{"n_layer": 8, "d_model": 768, "n_head": 18, "n_kv_head": 18, "head_dim": 64, "d_mlp": 3072, "vocab_size": 16384, "activation": "gelu", "norm": "rmsnorm", "norm_place": "pre", "norm_eps": 1e-05, "positions": "rope", "rope_base": 1020.0, "rope_fraction": 0.25, "qk_norm": true, "attn_scale": 0.171, "bias": "none", "tie_embeddings": "early", "parallel_block": false, "extras": ["some layers without attention", "local attention windows", "value residuals", "an embedding shortcut"], "init": "uniform", "init_std_qkv": 0.0241, "init_std_o": 0.0, "init_std_up": 0.0241, "init_std_down": 0.0, "optimizer": "adamw", "lr": 0.000627, "beta1": 0.9, "beta2": 0.98, "weight_decay": 0.24, "lr_head": 0.00349, "warmup_steps": 303, "schedule": "wsd", "decay_fraction": 0.718, "decay_shape": "linear", "final_lr_fraction": 0.0, "batch_tokens": 65536, "seq_len": 2048, "doc_mask": true, "train_tokens": 563100000, "steps": 8593, "dataset": "wikipedia_en"}
Each number is 500 + 40 x the weight over its row's rms, rounded and kept within 0 to 999. Layers, rows and columns count from 0. Numbers have three digits each. The size before them is the row's rms in percent of the matrix's.

# layer 3 MLP up, 3072x768, rms 0.0331, rows 2745-2958, columns 192-255
098:440426507529459506446491496529498471447490503504441437607463544507506461493568511449463471573512470480465502552498529373482482536460485531417506475437499494546604507586536510507514438431529541
100:455563498605470508526529455480553525547465474558490483503450571546557520506458453506495540486507540455555479642471504478438455435515474435495471509472580509512442440540537561504431551578575570
095:506571433542537550539590460522561466491528417447549434490488520506533518414493473499506485509510489466582494493503503488492563561505469516425496463530530512459478513513529521541493524508501525
110:387466446470497499480450390457506562523544459536515526504470498479488546506461527494521527547586456545469505471528517560535480522582469459573506540529469463488434546561541525501507468456509509
096:444494464502535532500484460487537503536459474513482425524461479499471522502498502470510486497546456506570485508530531484540505503552521566438561468507529518493481539556551584464530570505444426
101:533477499496519525604564494547490485484569469537549479528450482479460544534450501494495466486508503500430446533484450481443533506453485542461564465560485558526547525512536460483471539470514565
106:447581482430503492462479431508482527485537431507450439433513458489507509457502447485458466575534454478538500479523506527448545589525454435483523489471547531537524515514472469529500539510460439
095:508506473526443480482507495518542489411493501462461496479424456430530541520491503526474440529474509516442480618509373451524510450455578521508469536527481515462472464502511525514476482513523504
106:486546566494484525489552444464428519578503510543498524556434528456587447529434481484489496483479546521456516499458562490518499473488495507486542430439450490535508524544522562514552451483453469
103:426474529517481466446454437490465574451484490504441503518497506398403551574513454530462453492525472526481434526516390512581480498533485510575568493548488463539481481509592547549454454544468468
099:465546508434548563489536468530522491474489471427518487463397550504584539545483485461475449501571454477487542479487507482495486491552494523495514422505521496456559489557532582448478575492521520
103:521597491421481478494501433386472595523431470534461505491408502464503522484508400479438493577513397454517520565466478465522519527543530504519420482482534521513513511519519437471517420425498501
104:516506437478502491509497453476530601514495474492491541447441445501511499460479487458448452497468447569505465572524496465447484520537408480485515485547483568477502537524538445395477448492459502
097:509475491520486429558514498534553499549472493579459440545485555471514530565467527522458444463535534427482453515490472543521435490492504483546479499457476590504436503498513494503485464510532549
097:544590482493511455515459482513525555472461419483569491494550543473522493534559486441429469534510491515574591495516485456509566599499483466493550552525483482517531432541512529466453485514548465
097:456530510605453540532491486499417473581575462518423472447423585427631556509494574514525510511509428501504518582468457502537511493478504555542524498527530492500517519499459476471520426516463487
106:486512431537508474500470453497501537514532429512568485538548516486462542493608535481481503519519455437533551523492525513526552495541493470403546428532499538510545488481505536409521567513520518
094:518518454516512522486524473486436565517481490519486490506510594501501520479482538529448472452509470502489480556461427468472483576556441489508567424533517464567481524486477505482474526483493458
110:502540526512521538512497466567505518498506497481540463501511493516530508522468548535490560447593372545536493448562540499519488508456509509534482504525485485511541506441445509446431466517519529
106:515634446504565400508527475485527508517505414613512457496455556496534556487424417461444500497533470466428500539498502530490529525459490466441474489504483469562525528465533523446466452493508530
105:478525519534393450510529518489486505524463449520518449545549596459483536511528553511480513461543544442452549493490485425496433530522466511484462490509560523500492435472485496533486502460477523
096:508495527542489503516520444436536507447531534505442452436479466458473492475525498505494477476544536503424461506525483449504509563489466488457454528519474538532509484528522486565539473455466464
100:466488537593478521468477529480525542514462414468514555483582505429496499475439457494479565499460445463519490528439407481457516555538499524531430511516562539465542443549460497473543520516494544
103:479540426507476465484453461429488485526539538483503462424515569429452538557506514470419524523518430460535518579457540523514495551443536513547496478493502515484548486438548527465518502561550487
102:472530523491507492494481405521564559519481582496480457547476527472488481539459518517491479466530501464474435461591532493484530477522494575581474464490491523480507543484555455533487561462511472
099:511539453539506451492530459481495553517519444510514522492465495497478517525490530491434467489466502474505477548415503525471546558541472498530540469502508495520469508592469501480509500445539537
100:373529382507483538503495447429511552504468507502481513516495467506522556484514501501503556474484553492450516533470570462514460489496501513447549475627429429480483488457489524519477466499421551
108:497557544485496521477555452506463450533541474594568515466512545470454455426507470509463465552475539448472475513470467526505486508512565476445532568524501529493550476411544447458519541422491526
107:496483463491500565507577476517497547433500544474537459535553576477549571440512520482464440407568491492495521509519525481458436501484562532453566535462542453457534549479463491497492531542472498
095:461472494538537434520485497496520596555502484538526506527504494446488514407466495546468454483479506502451554449434502489545479559486443598465480439536492536489445452499562469437474478525542503
105:507456531485486484504512452414526476517509564494458517475444506489495513508459506411473549435509421475496553509522511484521542514441466485594467550454461452523472462547513531537493482473498571
107:433492472449471531502534485457510538444498531529516474450478520463465483411531478494415477514489475411518460487425581531450520488519447541492484494495514476555544509518535455540517540485459496
100:506488491487494473406563470484520533452511482573462508591480512488547510520480447513477430520520453508423520553502524501545501556504526573526510526501471485504525590447519510516614571443521537
097:488509395542523478471534505479494521500516531485535428462478492471539474487493476432444433475528474458496467543543492469503497494537535481500561498503507432490456491455486459479432481536461514
106:494510534504484514509556420515486512565501519553531519476466566491552510486487486434469519490526442493474517465481481519464466464527588505486521496552533530475527514444515455504448515485489552
111:539492386474545492552591501505536471517511542504568540524527496496469552453426576550471460505601466531498517546497530515485471513510496473537435514526472492528510464490487493500453521450490531
094:517434462556532552545505506471459521603479494500519534492533551455467532465405518466492488458486483490483481431513417502537480463454515524495514517424542523498445515490533503520449570577472467
093:526514485544436509493526479545489499459544429477478407489503538455545491499483584564462548498511488553449531472561485491497476521494456566518518443470539507508526420530499534552447479513520420
104:466477540532485516536471472474544509488509522553506472471496567491544498471535469577485554461525470485463461506536564560480509573526511493524511460577610573560541516448495496549504534462572523
095:518466534567486519441513447515455536508464521492518489544551465484478450491421474460477481458551454513546452505446459522454455471521491534553473500445512518508465466562530490446557490444549558
098:510437507504476454520588495401462527448542444489473493519526542553475519484533519502443428453564446500526530528578465508493533509525467612426561491456502495459471418498535502482521492529411460
100:481503487500555528525463469455490547574563539504551547464434624508586624548495460466518512428570513493497494543557458542434517476596467515494568531552483527480455519527501493541514475479495498
102:473549549541485516511513450512512491499452503468548405482484479480521553473468501475449475481542548445475517466503503503508514441528437547505496411486480496586470519484537444503477435464522475
100:523565514438500524548479463475506475686424477477576483475400506439429525487519547442436474455515495557573558524530496489420503503525479548482526485516513519479572481500531555450437628516517506
093:524582544557425469459600441488514592530476528560569522471445541429504490474463516486432538540474467532423528472502582552422452522442508484428424487423512429551475532455455541543438463486541511
099:453482431463509432524457507442535484479448505496569434458450493487523495473481490507477527493491432460509592493447506502553482488527564491457521531536494514560419498523539477430470496419504452
095:471489433491427513490527476438588483526471519527430433531487454543566467425483463421464488501479488484539450514458466472454525478508482528533474483432466429483548472507476501411514455545535537
102:455473516446531520479546515500507472468489488493537436498525517444525540529487527450487385447572482475519452501552473551554537489452529519504482494483483492572580543504526509487431461519444491
093:525432530480504542435461436499462567515452522499507429449448545517479458487515461536428445472481423539478483454509509494523497562485439448429494522496520460472486494444505518529474513473469434
103:512504415475547446499535504494520516521521377472497356479498587453498472536440548509490472496538447574478516476466556423471554592434562501470542514530570507478534556456517581450410535481438492
101:514493492485476478582474493433516524530547462510497534492519507457477524457550550463518445495533468540494451497528495453570547450483413494492522528458441519527453486547459501495502448478512463
096:482494580531494477566507507431526515499566460550485487487534489476447464537474531555487433547468493485461485558484410475452511518581467437482514511583451542501574526492491458463522489455517528
102:468555452570479464530456505483556535556451481539471436527540463462489503487445427510480529518523496518502455557467561453443571486478458583448468527507467516560479518491472480519431536504461502
108:442528500494523538488529505513548495481475492565469457513488539500520500549520515491394481477549488471518440503486481530512444420509567528473514484519505490596527533503527509533460484490552466
107:502548484553515497501496500523491544495463447507557512467447549470504527519521530489429517489515415585492531536533470551458547498495502560480470454541462537444516543586522446557492533558513539
100:405551518481486530518513505433423533510574513424531519486517499475520479400481432560480456481493501463480460480511541496533562474526441552475511544563452514455477527522483475490523453476494455
107:489456538443599446493540454560593512502500505452554515461513490473511596475514537428418488481529489483545485489533535497550458464500531493493553568514452506546539537504508548441429387449511456
103:483506443445483521452551428487523442528454498493502470566461525490537484556544480534443486530520462514449535557520502479459505531537471518481497479472503490470455567479472464417446501475543502
096:498566459558505511542504461499454552412492485517518559562481461483488606511504504558446423425526492475511475513545497492470550454417535471535456506553489533541483512503476500546518528474435490
100:456481519521492473526489461543498508497462515482422490503500511494406497464541521458439470503498509486529517550555550431475462448492512475561579506589495523467487466485480497486427429484536400
097:534489505474456550502458443482561577530501471488478525428478492451548560465498539480505439487503455500511523521459557510519520453553532480499462508517446481543555519488506545562492485488484500
095:527529503479421520532519506512483470541561501497489410542460483486548546558487533485473464506504491453539516521465495545487522526526514543530576502506459546495536518454479487576568439515481521
107:481494575503449539500468375441530487482506507515462532475490469478543469504538454444507488507488459443437515549532565492460510459514511466465564480522451522457526537514543530536491528449444524
095:492494449537408447488498458457504491533459495444471554498449474480531469518430484442473503469529423518457524557455579534511566527530498555506469452456559475492457456557505541489539468566486554
096:481494510583523467519503447517476549514524442450486474506485517560530515478533493532475474467500493445567479587492491514548496500533440493506535454556496513541544523539583438538493538492482545
106:513525526533504579554451449481477518505541513507544418534498508440476495520518467482489440504458507467537473489494458534540536530569430465513530468503497552412496520512433457521519425474553481
093:504504511530492548471517463514545527524579504500457473450533478478522515487488447468509428469536484461464534492554485466463587543487465571575545527447501560510524558441476466550582492496457514
094:521554506545499542393485420514521502522488524480562490528509516469481576460507497504487475508534490466485508503524465469495480567512481483497580436449496463485472491558523387485493416415525524
095:439477468588473467517552424491460501457513496468488450551482513438428445407515523516501511459509496452447449528479482537531524555473483462443470490510488523554551553464519493527474443478461423
098:510531492528515519501542492480486463492480498545527477415500495517459555464474484449464464500505494497526540508539439512472460508475474551532436456489516500585519537448534544438471470520447548
097:525531515518483489471519477508483477506477492504549501530510570437461506494543528491485502512533519523551489540449414427466487545466491489585497489428476497425528475498526518590427479548432530
099:521529477490516483446554489535540452474480536445491456571473514510496591508522460480495475548558489445475558511521457528522526517460483445445493390464533518490518537512546559457480469513487535
091:477548488526550478459542500470474538506543409527513444545454504494523460515489485458467461546553521511558488547447525447499518515565416569493511548555494442518477455503539487526483557487520534
093:543528508488514499466489466459490512452474394601473529502496483449535517479473505509430472477483547470475530479477567505502548516513575487422506531469480484444476497509511543491438466496468523
101:435473467452516499452461500499489552584486545494565478514510453466470536485480549503515470463522583422539501494495554459527425543498529535532510509452460507477475484476503415469529565514441512
095:505496444459518433505559454495562485537488470542615544559477499485567449507506447495510473517490509569501507591461533533438510526492475504504478537554590415501554442477442470466529587514456481
103:504490457515529486505584472500518476521543449498512485540476429488499585425469456513510504590518492530575466554500478500500521475505374535439458454516475539471553460612481504514478545549501535
097:496470451587528421487467482508515490570470465543549464526476500428487552432531467536445509526525492552575484489462476451524468508549458501541505482498544530500512490523574438418457432562539535
104:464550471494496537492552424521478535536532472454509436445467477398512561484447487525490461541480456503518552491536484517518513481585402469511476457529507568534477478518474448462530447539563488
098:473451506544470447503426503510482539499527467518574454467492465469477513457539451479449535427556488484432568466508520445546408503536521464415510518495476533532499510513535451468513553485486476
096:499464437561460494585466477481460516566545409532507464502559523523426490472544410519460513539466532444452515458538533429476438530547468445511544490530520502470567499504500324474512528463552499
094:539483427484504503522504476524502492569533527494551495550478513522519571494533590520501464422410421542408487521529457451529493539515531491498419478540441548511469461580552485491480474470466539
097:480449511527493526472484471432481489505462574488490461451473482487479549456503493442424486499550541441466504531577428508520510530397545547457456413444516479530452476463543522480474447516506531
090:476471517499436529526429508433495431502452506451477498555546531492428463499511493509491519492548474524468564528488528464479448443548500496549496479553487496470527436532494465502459441499492490
098:465543461453499534519585450501544500495502522514491465452517546480560551518489486467481550463485488416516500553603476486534546522477567490484496493488551519538492445461515538450461509518526475
098:423498448455466421523517477515508483536513457547457489532473483504486514456544441448471537519612455515515476525436496479497520500468508605430502546497533422463577526527517553578475474525444495
092:490506478569475508521520490561507551490469515456510547505529482458489505478464523513456467512531478466553515493461470507505503466498492565522535440563472530504539434490521443479521506519473504
101:539500475508485432508458432468478518547536471483464441515509506475525562396506499494458430560531512474559575523511488474489532500457580606515496428525514489548449563499466495460546435467520505
105:382491496476511616479566449535512503489554492584482474508453480441511437477468447474449462591465456548542441519432403496444536460493478515592477565595468431513463492475476515509458496458440482
099:402517510474438463479586422470457509539460455490507499500515523447378567429483478447464503566499481479545570483506442475452473476577513490515466434490570456540405513587556526506503574490472482
106:479451566495521528482529519528484473545484439446513516473441470443562454487534574480501514518510493504467489546454480404561550514451476568448483510547480552457467506523494531462511494450472479
099:468473511508517535410476501456467538584551508486478445562471503497476535517511511447520562476557497507489472546512472461457431479509506460500524477487546546433494421543564539451475498549577553
098:525487509501448465524512520482491510614523530560504524515443485458514462481503565479458457554494460469475470597576453474512457480516474543541542504461488441462513522509597497470454447497519531
094:541463460478438507487494493477523498497543474465576506476598530460455505360466540525422565412488599474516480511481577463379498536519463424515524526490558480489558466490492490506439553515426464
096:531498523595487436537511528439527455589523458562498524490479506497409529434506555549463469496499477503500527556496506444422497519496440606502553492523536464475506489542439497441479479471519508
101:403456459476421504466508482478453459522458550531477491503517443518471483444529463560503430433437473434382511490574472527502560486535453471516471558521486550533441511514516516498440502459521487
103:510535459568481462488539499510480559485477430517509434533465548494458530545571484485492434485515456487518506493591569438496507557477490458432541476609486518508457559496460546533495540522530512
094:517467490549477439520435543462554512586560481481532528566526520463464486575485576444488500542534445586571463513534453470514482484563412574527521507443505515457500479583496530483425478495472541
104:540504533484557533542482467497508514572549469524436457445521574554530518531451550407430464476514423484510516586534520444528442465492523557465523536558463501520521499433550534535504489478493494
106:443460514512484488581496529543467456528584476567506474531440578423459503497478515452434482559562491523541513524499492452461489479550453527439505521476483609517458485547470471512514494451474447
095:483490502479482537526467462493531508617476427532451464449457475479496598572517552530450499516488546544557564514527498492480507478500519495534480477474517551479535543448464491435500511502463547
095:482469463497442506526494410423493488485485475471544532462531496517532530490527508483453453506543484476490545541527512536512546445462517498566551418500441472510478479495495504539522471529495503
100:447570477496507566529472417508445467554514469527527459448460471460517523548509424433463452542510540521505529529482522471443491519512480460508494520520461502430523489534503431457506457508479437
103:466458456476501507545516456468466568535463500614574501490471488427515561485546535439492538556518484537546459452491421497442469465549484529504494435452493483523495513513473548516456494417463528
103:502619499542457466417540449458604514518560484580454491501509474537544591496540476473437559511528456472550476534517514492510509447522556425495596513520436527593579490528478507495507524487426492
104:474489460496524502397526488535518502463496422524488386499413468462539548485466543501470455496481526515446528466511431469506519429515495496530521540560503502495428532514490472492470530440484523
093:486506485498542563460448437477575464496503504534517497481487448487535493494503504507493547512545504515496634524520474512532511506459564505409506519451501544565474508540524462520539508471504462
100:445508547453514554493559462492528541429498442532507437507495569491512503481493452527467479495522497519458532489502521517453519479594536497444468544474545439478490512534535541525454476447505497
103:528513496470496512517525442502511478492479515535487457480484544475510464473540422524462466564548472542453552504542494493478505426550526397464544467509487527507482538509596487395468436414467565
103:453463477527534562479475489542529475503513495523452477442473552464496483488468535494478548548570498487539514480483565534545542588464562505536595461460487459493492495500534456557484511500504477
099:482536547539522495567497523467541487531481508570516406501415546522522515478449507475442506468525451493528487447460472472492529560468528572557502527435541513465612540413442517500466542513490547
087:510472463461483476491507471507471461584451451515535538513537529464578502456561509487494565503427531463519485543514406472498415486470553555457550431478466531494450518574518463497516462487492470
100:427466552519484512510560484532457520509443453503467465500458474500530525518481389455500513580521479492503556586510499434516485503514523524448514496490406529486513452487551522498512503430498491
103:458534454500434503460482414439487483482443493572458455498527567455464462487519444514470526531518457482522476545476535537514555537511519525508508508560537499467445477560564442557505448558477466
099:574524490531511498533488518411517529536500524501479517529540519515582542530494559460506520479506477418512417460509523485514525530508486395484540448516476573525503490442494469496460465499466514
097:526518490518485468505524453563476559469502476536515472486448468472408520516440521499504480547578485491506491560455470465484507476472537554535515492457514516512407507521499521556515465490512560
101:537453538464558495468504501561446470515500509485570465445452541500498586539512485458525523459485453485545523486547430539508532459436509571456546502511476561566465481495583523480458550467514611
107:468512515502515459580444471454522456483482484568449466488496463471466571516517475517478482486538460506414521573498490518475518532460497554537501494520480517457548545464522527487505497458537464
102:479519474533505522438521468507510557563461476555541482475476581424579473462496575452472478567546498446511551522535456427493492501515444532559519511559519524539507576521575460555524487469447539
101:542560501538467522470481508458508517555469507477470551545494516517530607539461475493454507476473477497518439510514566513478562484518487599487509531469526436507560510519523498508603426517459517
093:543465500510441473478442478490492541472477535477514477545556487437468552494513416552483435499575510431544469546539497425526492486554419523518567491523528454402562551522529518493506491469458542
099:507545506511547489506544411473532573495512526463492465495515466532529517465467442531488540561477494531498529498491569533505525520572526549511489523479472532491471559556536477516564507529522481
093:461559519524494580512542486460474487564499390532498500446483517488455517423503526486455526515517446461474527533551512493465495493548482444396452424508512487510549535500490481518506458534496507
101:471505431498552496429513484407522520511463441476575493471550522444474590522483526456482465518500558495486470480551455548552495522609417556446582519449595569527544515492535501524486491528517493
106:453529420454540504485485422498502560562568549507493448549376479467531501513555541388486582493542510468502501465539497558470473469464505448454499401486595494542407461452522512432508547479450461
090:508445510574475471487446528514476533533540449529475493491534436458479529488500494533508560521502412482485479534451511533548514489559534517382469426503573488543493520476582417429455511480531495
100:489527407504598496517527499459502466532545571509507488510539598479524491463498457493472473514479493489466492500494553509420508429540455467471464528566475469613514552580474486488506498546478553
106:520489498474502577522577506498562509480556465546494465490511538530558553450502573451514408414521457497495537570545492436537498511590416509521534548535519545528534530453540476556411494470524501
095:500523377468448508462471416469553463533565470538598470573495509501455511491483561495536479507524486496525457514541494478492562526508545445485528533512471504437467517508511503476475543502465470
096:513455527436524532467463469520555551508455507473504443462442451507557503468479478539520515521522484504538553488421527494540451499506558552499575455465467467498476479497534456448474552436520481
104:478541513471449463440467454423532524559530495533502453434521506461448480530509435460442465550514458432538414479517542491494470503500515500530496508465528543515578485544488523486429516562446531
098:422602504503508481485471455489555597546581514496465499491480439499502539512492399499469428550546519518442583490503528523483546546502504548384552434463514566561472521468466437479487485415515535
093:512491475449466445502547487438463566507479533466459516432430495445525598566497583521527424528519479453509554516545441515506474428514401488507558456507470480484491503530464475471521516494483462
105:461504473507553538511519431495473504580521481441495537535477478431466526478505453545461488494516515491547530610590454473445480529507414564485557458533513537558513467522488484459515527482444490
099:405532479516579533511517439463509458577477475468554542461557419424514480432494498414431529462504509507491456478534556489480490495489481487528511538491540504441479479507520509405498603452493495
101:501564500512514483523445450427489455511578501568511492512508561405557498488491532506442510486584519494457467510516466484528530506484497440481503457481488617474513433506492445450494481460537594
099:512553465480516461469471456514488525473446506450578485479486451471501523504507501439450527476517476473511516581441520458540490565488468498486432539513514489551503561556496509551506464504512512
086:457511477528505495460569517451447524491539481475539530485507523520491479508536482509504475487521397508517540548454558392427537483473497480511564514449548490476472434476536482544491567505416441
098:514530491505498473533457455522403532464470458510453462514503535470488502551550454467501472576497522450451438502607503423544525490519470548440524481496589518519577473540551428409446466458432553
091:462425432531465466451502472460477576537560501503561503567444530535482463422520499504502466460493489524502484486530551492451552484472440569541467444523509490500558516447533497482485524586471481
096:504546455496439475546473444464583503575459563478489478482538479541501457474506408494483415476577435498526542560564567505524459518505475508469440502519433496514555489606500533508517458473490516
111:487553480494513581489566421459499454565472503466508464446520501539481501473495624442483437489520455505488482488447514492434503560529556513461504469490510468479514458480480536435544456435471526
101:433480507496576517549590479499494541560489455557528418486507501435517538563513508472506470482581568485525571552511472482544495505514508428471554516440463485514506496489548550535521436499468514
099:459544460493411496502492496494497566530501449490422471534487415504501576511493529470479494540551521485449480539552485500485500514488555546502451505469484531514566492451562498442433515522449478
088:479563518566535485513512447537571560469470520556530497556510504496560479554473493495501522471472495498518494489498530490505452607509544478454477464540525535517500489488518462474484505462535475
098:526556529472491464467552451517560620456466507522414477527501544520494527503491522448444499523535524444512473503474461467512526471505464505498545496492502437538531506459475510496484516424480498
102:559521468585492470518520475528480517553512523528468487515515479492520553506532569524508499488542519395483480469491506503576564589523464611515520522532587568498508480535470465564486565507532468
100:486466533514464598468529497473483579442471453473500403454505496517464542537484530470470421436601469508482454543566474473539558530559455503468527429466524527474493511466527512528498567454455510
105:387510492461464463484510407481463588527477521529468441503550515391532554492445515468476454552508524482478519546599438468514411515492490471467526445465488530524538544552489549526451531462492481
104:449499533505504440520537474482479541486482496467524459457469578491575453567523503460460467439496502469472447575478560493431509497517479444511460550559494502500463472522564465489522531468466530
090:482426502576496461511552499454507555515498516466477460482531501467561511463461489502460482525490558429402552474544474482469545529455493512541531422547557493544480462509537505502485513501506459
096:435467427514506484457549451467482533451461478533464488470476477510523516536575511543456462542571462439480410517580528489428495495447516467466510446483468476533511490514548472516547452484479544
105:465501456515504469458581438498516491500501505577535464485445523475548479511502429523500504576500475537490469491526498511494523584500544489516474462605560543522496444513598489519515552497510528
096:509517467495477438475504499450500542445462497500531550507533494480529484462442434504433435496506427434444570503524525481473503529511500495442475511523475542451503491456537510512446492538482501
102:487509424504526564502525467430560529532568578540498500481551534443523505530509461518461455477517503520470443539577489482531493571515491532504532415483521534458466473470464491450495452508438469
102:529466486458516529537490501435467543508488506483454510477492488533486541470517459593498470509488521476475423582437556474481483498488463536495491529550511557464504584499525461522529466459478501
096:492486430505492445522537460551495521475507469568490450509511426526462559513544454515470491487561472444530460477485488552435526495582521497485467511460551504568517443535546527544502508504505520
108:493458460500520490485508469507461542510528501495447471480509502463528518488491464464480506474535491467484505483505428457484450553514474583481560447512498469527449494449543451517447407547492519
098:458583493500532447518519505425471565456491420518548483491570486517490449519465479513517490512506443563527530515472415455432477478580420451502553576513504533587411593508493520466459450437503518
100:478478529571534474470501497476529555465518501556550509446453551532535573530498500470518565472499470513506532567514604406521546472456452544505524517507590495487519551472465483465539512489466460
104:444534441511551495484479450516508543478438523534432467416570564498450527491540535455451514450575468432575482542468529511454492499551568464507476468467494490582568489479491499479475566487446517
103:462553563467496545467577468447518523502531493528514441491468575501559494461452473466514541590503436473481444537549539512469522482485397530551474467485489451599522504517524535500528503514407471
100:564442546491550467504419437553568447564557513519528483505500559489488473476499546485447459445542459528528538559557478413473521429527483532544499549519498554455550420516482478455476518561499531
095:511469525601500542506501498513481552539466459530448541539507508545535617508545537528492481443529463442450561541437490429549489559502438461435551556525560545508484570445519435502436535403527525
091:453484527512589457436546525461520396518587484490502463524479483501520519398542500539461555448563478495502521508476518546522520500533515543475563532502549514516450491497430446546443484444464481
096:448537489526552534559476474509510478490484555445469494408477533505487512479529521451482530469532526481503520532514607437449522473489475555538504505535449455544508507520480483555521491473452486
105:504542397501466425484507481462516466508554475481467488493490498475541521397503439524475447500525456498432540502520513492586483530531468462469511518485463470501521510462527465446532482513492553
096:457498521460523497513568441497549498501502454551501466439525495416450500513503454521439516494466445450450521520567480476505441543475491491502524537493515516504565503455486421508492433404438558
101:445504488412399530455517460481605431483420471462446465521459571500535535477514479505499619497565484481517569552549477531515572442526428512482530478379461479502503451537522473539514564500450539
102:444462470466467475419486444450489519501593542471516450460505534523521553424517593460517590437518505495553576463491503460445471497471466427530500418558529553439457568550486452433487575489524530
094:473545536502434512444498443413511561458471395579476442494542569460513483485479399496453477458482483530474545530468552450518525497467553453447526453518542432536537512524534518546485484517445502
094:523514507521438497456541434547518532494523548517467472428516508522489477533449537516493569467500529541476558546460469497541490454582552523532401452548457527522516436512530497474529555537511519
102:505531505480417527507437470485475538504525505486469491429537507480544447468462556468428503435509505568491510540458566472475521435503467506595529517496528566554483529510483534465430498441486481
102:474564513526557590547545462485523546509406448564527507462503542512500513564472534451508484464545448523473511590544430491515462483452506539455464480571463611526432504539550559506442534478541543
102:447511476498499528485553472563431424595490492571543478484523446457462493515460491499461515517597411526531492497511526502544528515504513499521517516433491508588486503520566483485535478545441412
097:470446475518457605494437459528530470596454448580542439490570562453547507533505506501452423539475512393585494553471501471430470466484492458498432499442464512454494564451535558581469475501547518
094:503498462507507446427497494464561553458494485501478494534496548493471451425438438430394541444509534539450525533496467472441533526485508545444545462446472512500502576527578521470526504519506556
101:455463550493557507501528429503489464443564527472471535375510531514518456422440424459425557443512444478461547606501500466457481509564488518441534517433450521539513461513551494568460525514442507
101:517523502616464473531582530489502571474531469480477455518525508480510462466504505482415573559463485497416474530550425504550454562513548493469519419574548550520531441480515472556433490522482503
106:521527432525444479535483471482557490431472491559517506432481482402487520487538503489460512485483473548505513532510493468414454536518460433496504484515489568562483466560478520500550572422476556
103:543529500530449447500548478460494492476464457517475450498485531531549499532535515452436519483506518457507474440510537417495520435471530574517476513542488480411465493471605497562516456518483478
105:524545500532494509515530458529559483461420523544436453458446501470511542544463567530446570550501527481520510561491468494503494525467510489531518519485505555504481462536486497459458553472519481
109:492511362459534527506492458480554497520537432525545513567527573557491547470495513441473521470551477404502542533487504473573508520494502457525468513556514476518489509510559544466445504508498489
102:485463552495498497475505408471596554537539506530504479516393492486533545511517537379478466449524499483535575502544492519539503517475543432522529496473484504529569428436537528468484496448541572
098:495517495446407511447547426455515563475509457521485474533471603486471499508491443459469462478450517489498532506500529476547528528472506507526502529527566532461554503483589555522477499531504441
099:501476416461511497480465528493502542545522502529442394499556477514489502388450456506416472457492477485543405532469481449450469525514476403537521526443482559536588514547510436494497554533524566
097:482551448452445510422464470384491464523516481520428525440496520479495472512489544516460462448539476478492455525518431468505533533465472586529497509526507466498498483485577512476449496455471457
101:438512521465493522486585518531492557553411461491569464478500525449473546425452505461497492487495517439475607519481441544499485541481457568507526565468522519508496477490526509487469522503477495
092:424555493493497462517494547531567495455517514493512435422498496527464535452490458554515510511540492520465506507451481527457469509521465500531468519520535570517453465551532444519416451490434495
095:491513524501448470565436510429571476495501471481490426528491510468533492498472509446488508511559493520499454545489523472445524501527514508543526458509477489493493488513476541539448471496507457
095:545512560448439510479565469442506526508466483522497499445542540557493532534536485520479505554467404496445484505495492456514511450528499470473465495452462599491501488468484496563497483534415559
104:499444573588535509569521491482516544501462462488510552494525529542509446563514539473407479403535469516500473519552488462505504518443462491537485509520570517585461474449515517494512523496427552
100:439505427476493501499532469469519501455561510511483481478487562468478629497479592445454511507524534516499527512513521468463563457550518490501519434488490533408560475494520522445502543462528493
092:453475525515444503452501457407544491450508465487468484498483534535514460503536466481496586574542382542460542488498478498510465475564551512483510514511506475502487542459476452550459548517435532
094:515523567552539567458555501458553514515416520499551515457524544487504527462462550464480485512511430467488466524484514441516452470459491496478464446516521483482487456537519498520441538404434468
090:431517546496460514485445468513521451508542482510565468492507454511483480537539485475551485431521461516535515605458525533595529531494535530511532506484484549510591454518479497479533447392484469
097:470494487495448445485510527484503614566518463579448470509518507484511531381488527526498533558468488401530502517518502409474487523457481503536502403553474500476554482444494558462480515523519500
098:392507495502502587532535475488509510497417523499581504536486537497636529528475510485488457483541507555554531514454555555489563528436445541469527484511535487417436541564501523543525556531467510
102:505556529513525523444556495481476475524494503508499423482482531493508502506523470541459455509508461518506493545557481433461440494454504456580475474509539449462474571485542482509444446566528421
100:537473491450514468497421454470509546601578497519522424499469539510498523497483473492478541487585502526492511469513490497482474536521527590598514584534473381542544503501516505511534540503466422
103:432546466536523458510450454451510509550553460495476474525483451456503484486472500537517515532530549448532436505504524412448443522505460450460482450554410500451497443481477518566485525571503542
095:501492513549469500491469439503540505433501517474467495431445457493551476489489548522499507502491502521479466462469475492475467428492511582464455545517478474499562526491533415455431426513474502
093:471468489454518504419534435483463583485525529499529549476488548548499548472550462491488552522514504506475474476539548412528546536570516512486535467513459486501470433479494447493498472470412536
100:467481432485466504463573491526543556515454468492434385418523595450498553488566446562474510426507529514451575460520525489427451474505544539426520580450449522547444446489536439506485515579563493
094:515517516634492496406478476450546559493562485504505497440543505510500519514534458524488484546500501433453534469520486469471526538510484508477444466499521503489429551467529467560457390503529507
102:530494529500554478597509524519513452500563441468472504537468556462445520403457553428551574478571509526517492586468498493481516517490508466478463522511516442524493491561574533478509567475489529
101:362585440523513425435510480528484602473511517500475480508531525510515617447484537493531485565477509478471503554527531471584542579506484483517474471516499563420571554527529498499460611530476486
089:516518568558571496507472458510492476532540489513428502421501500446466503507471515521463501442470475597476497480490541545531429528486435482514607508488534551461547529559518508467496456475549467
104:447539447464526578461493461493475468468452502468519525514508495500541514454464518444454400595532495438469474489571527490463491493517523503481524429527517485611591559481519504493557496438509510
101:460473534567454436403443537518544549524537521546424491429435543492487573491474482485473465527501392488411500524453578490477481579499496550534495468529528572422498524507466467522457502473516535
093:568494533508460533599511472472511478502510498530432471479421491453424507517532401516456471517559418454485550522496504500441514476611560524535509437497535577564507485546551485530399477496457486
101:465516412566449510484494491449487571494489521487419462540574554450480440545546468434491462549513583436463466514446417444476487536488466439544543520449441519578451529447553564439457453483457460
100:460428538459520604571457450504471473549506431554566489506443539468488530548502542498466546478520477442449597463501447448526512551464558495482545488469507528435502483500509498530469492471495524
101:511485455533460457499445454454550582526495545559425437457495441437502465412515520557511478493543425473533535486593556553572527529554545443529570493533421493519481521584490512527469553497550516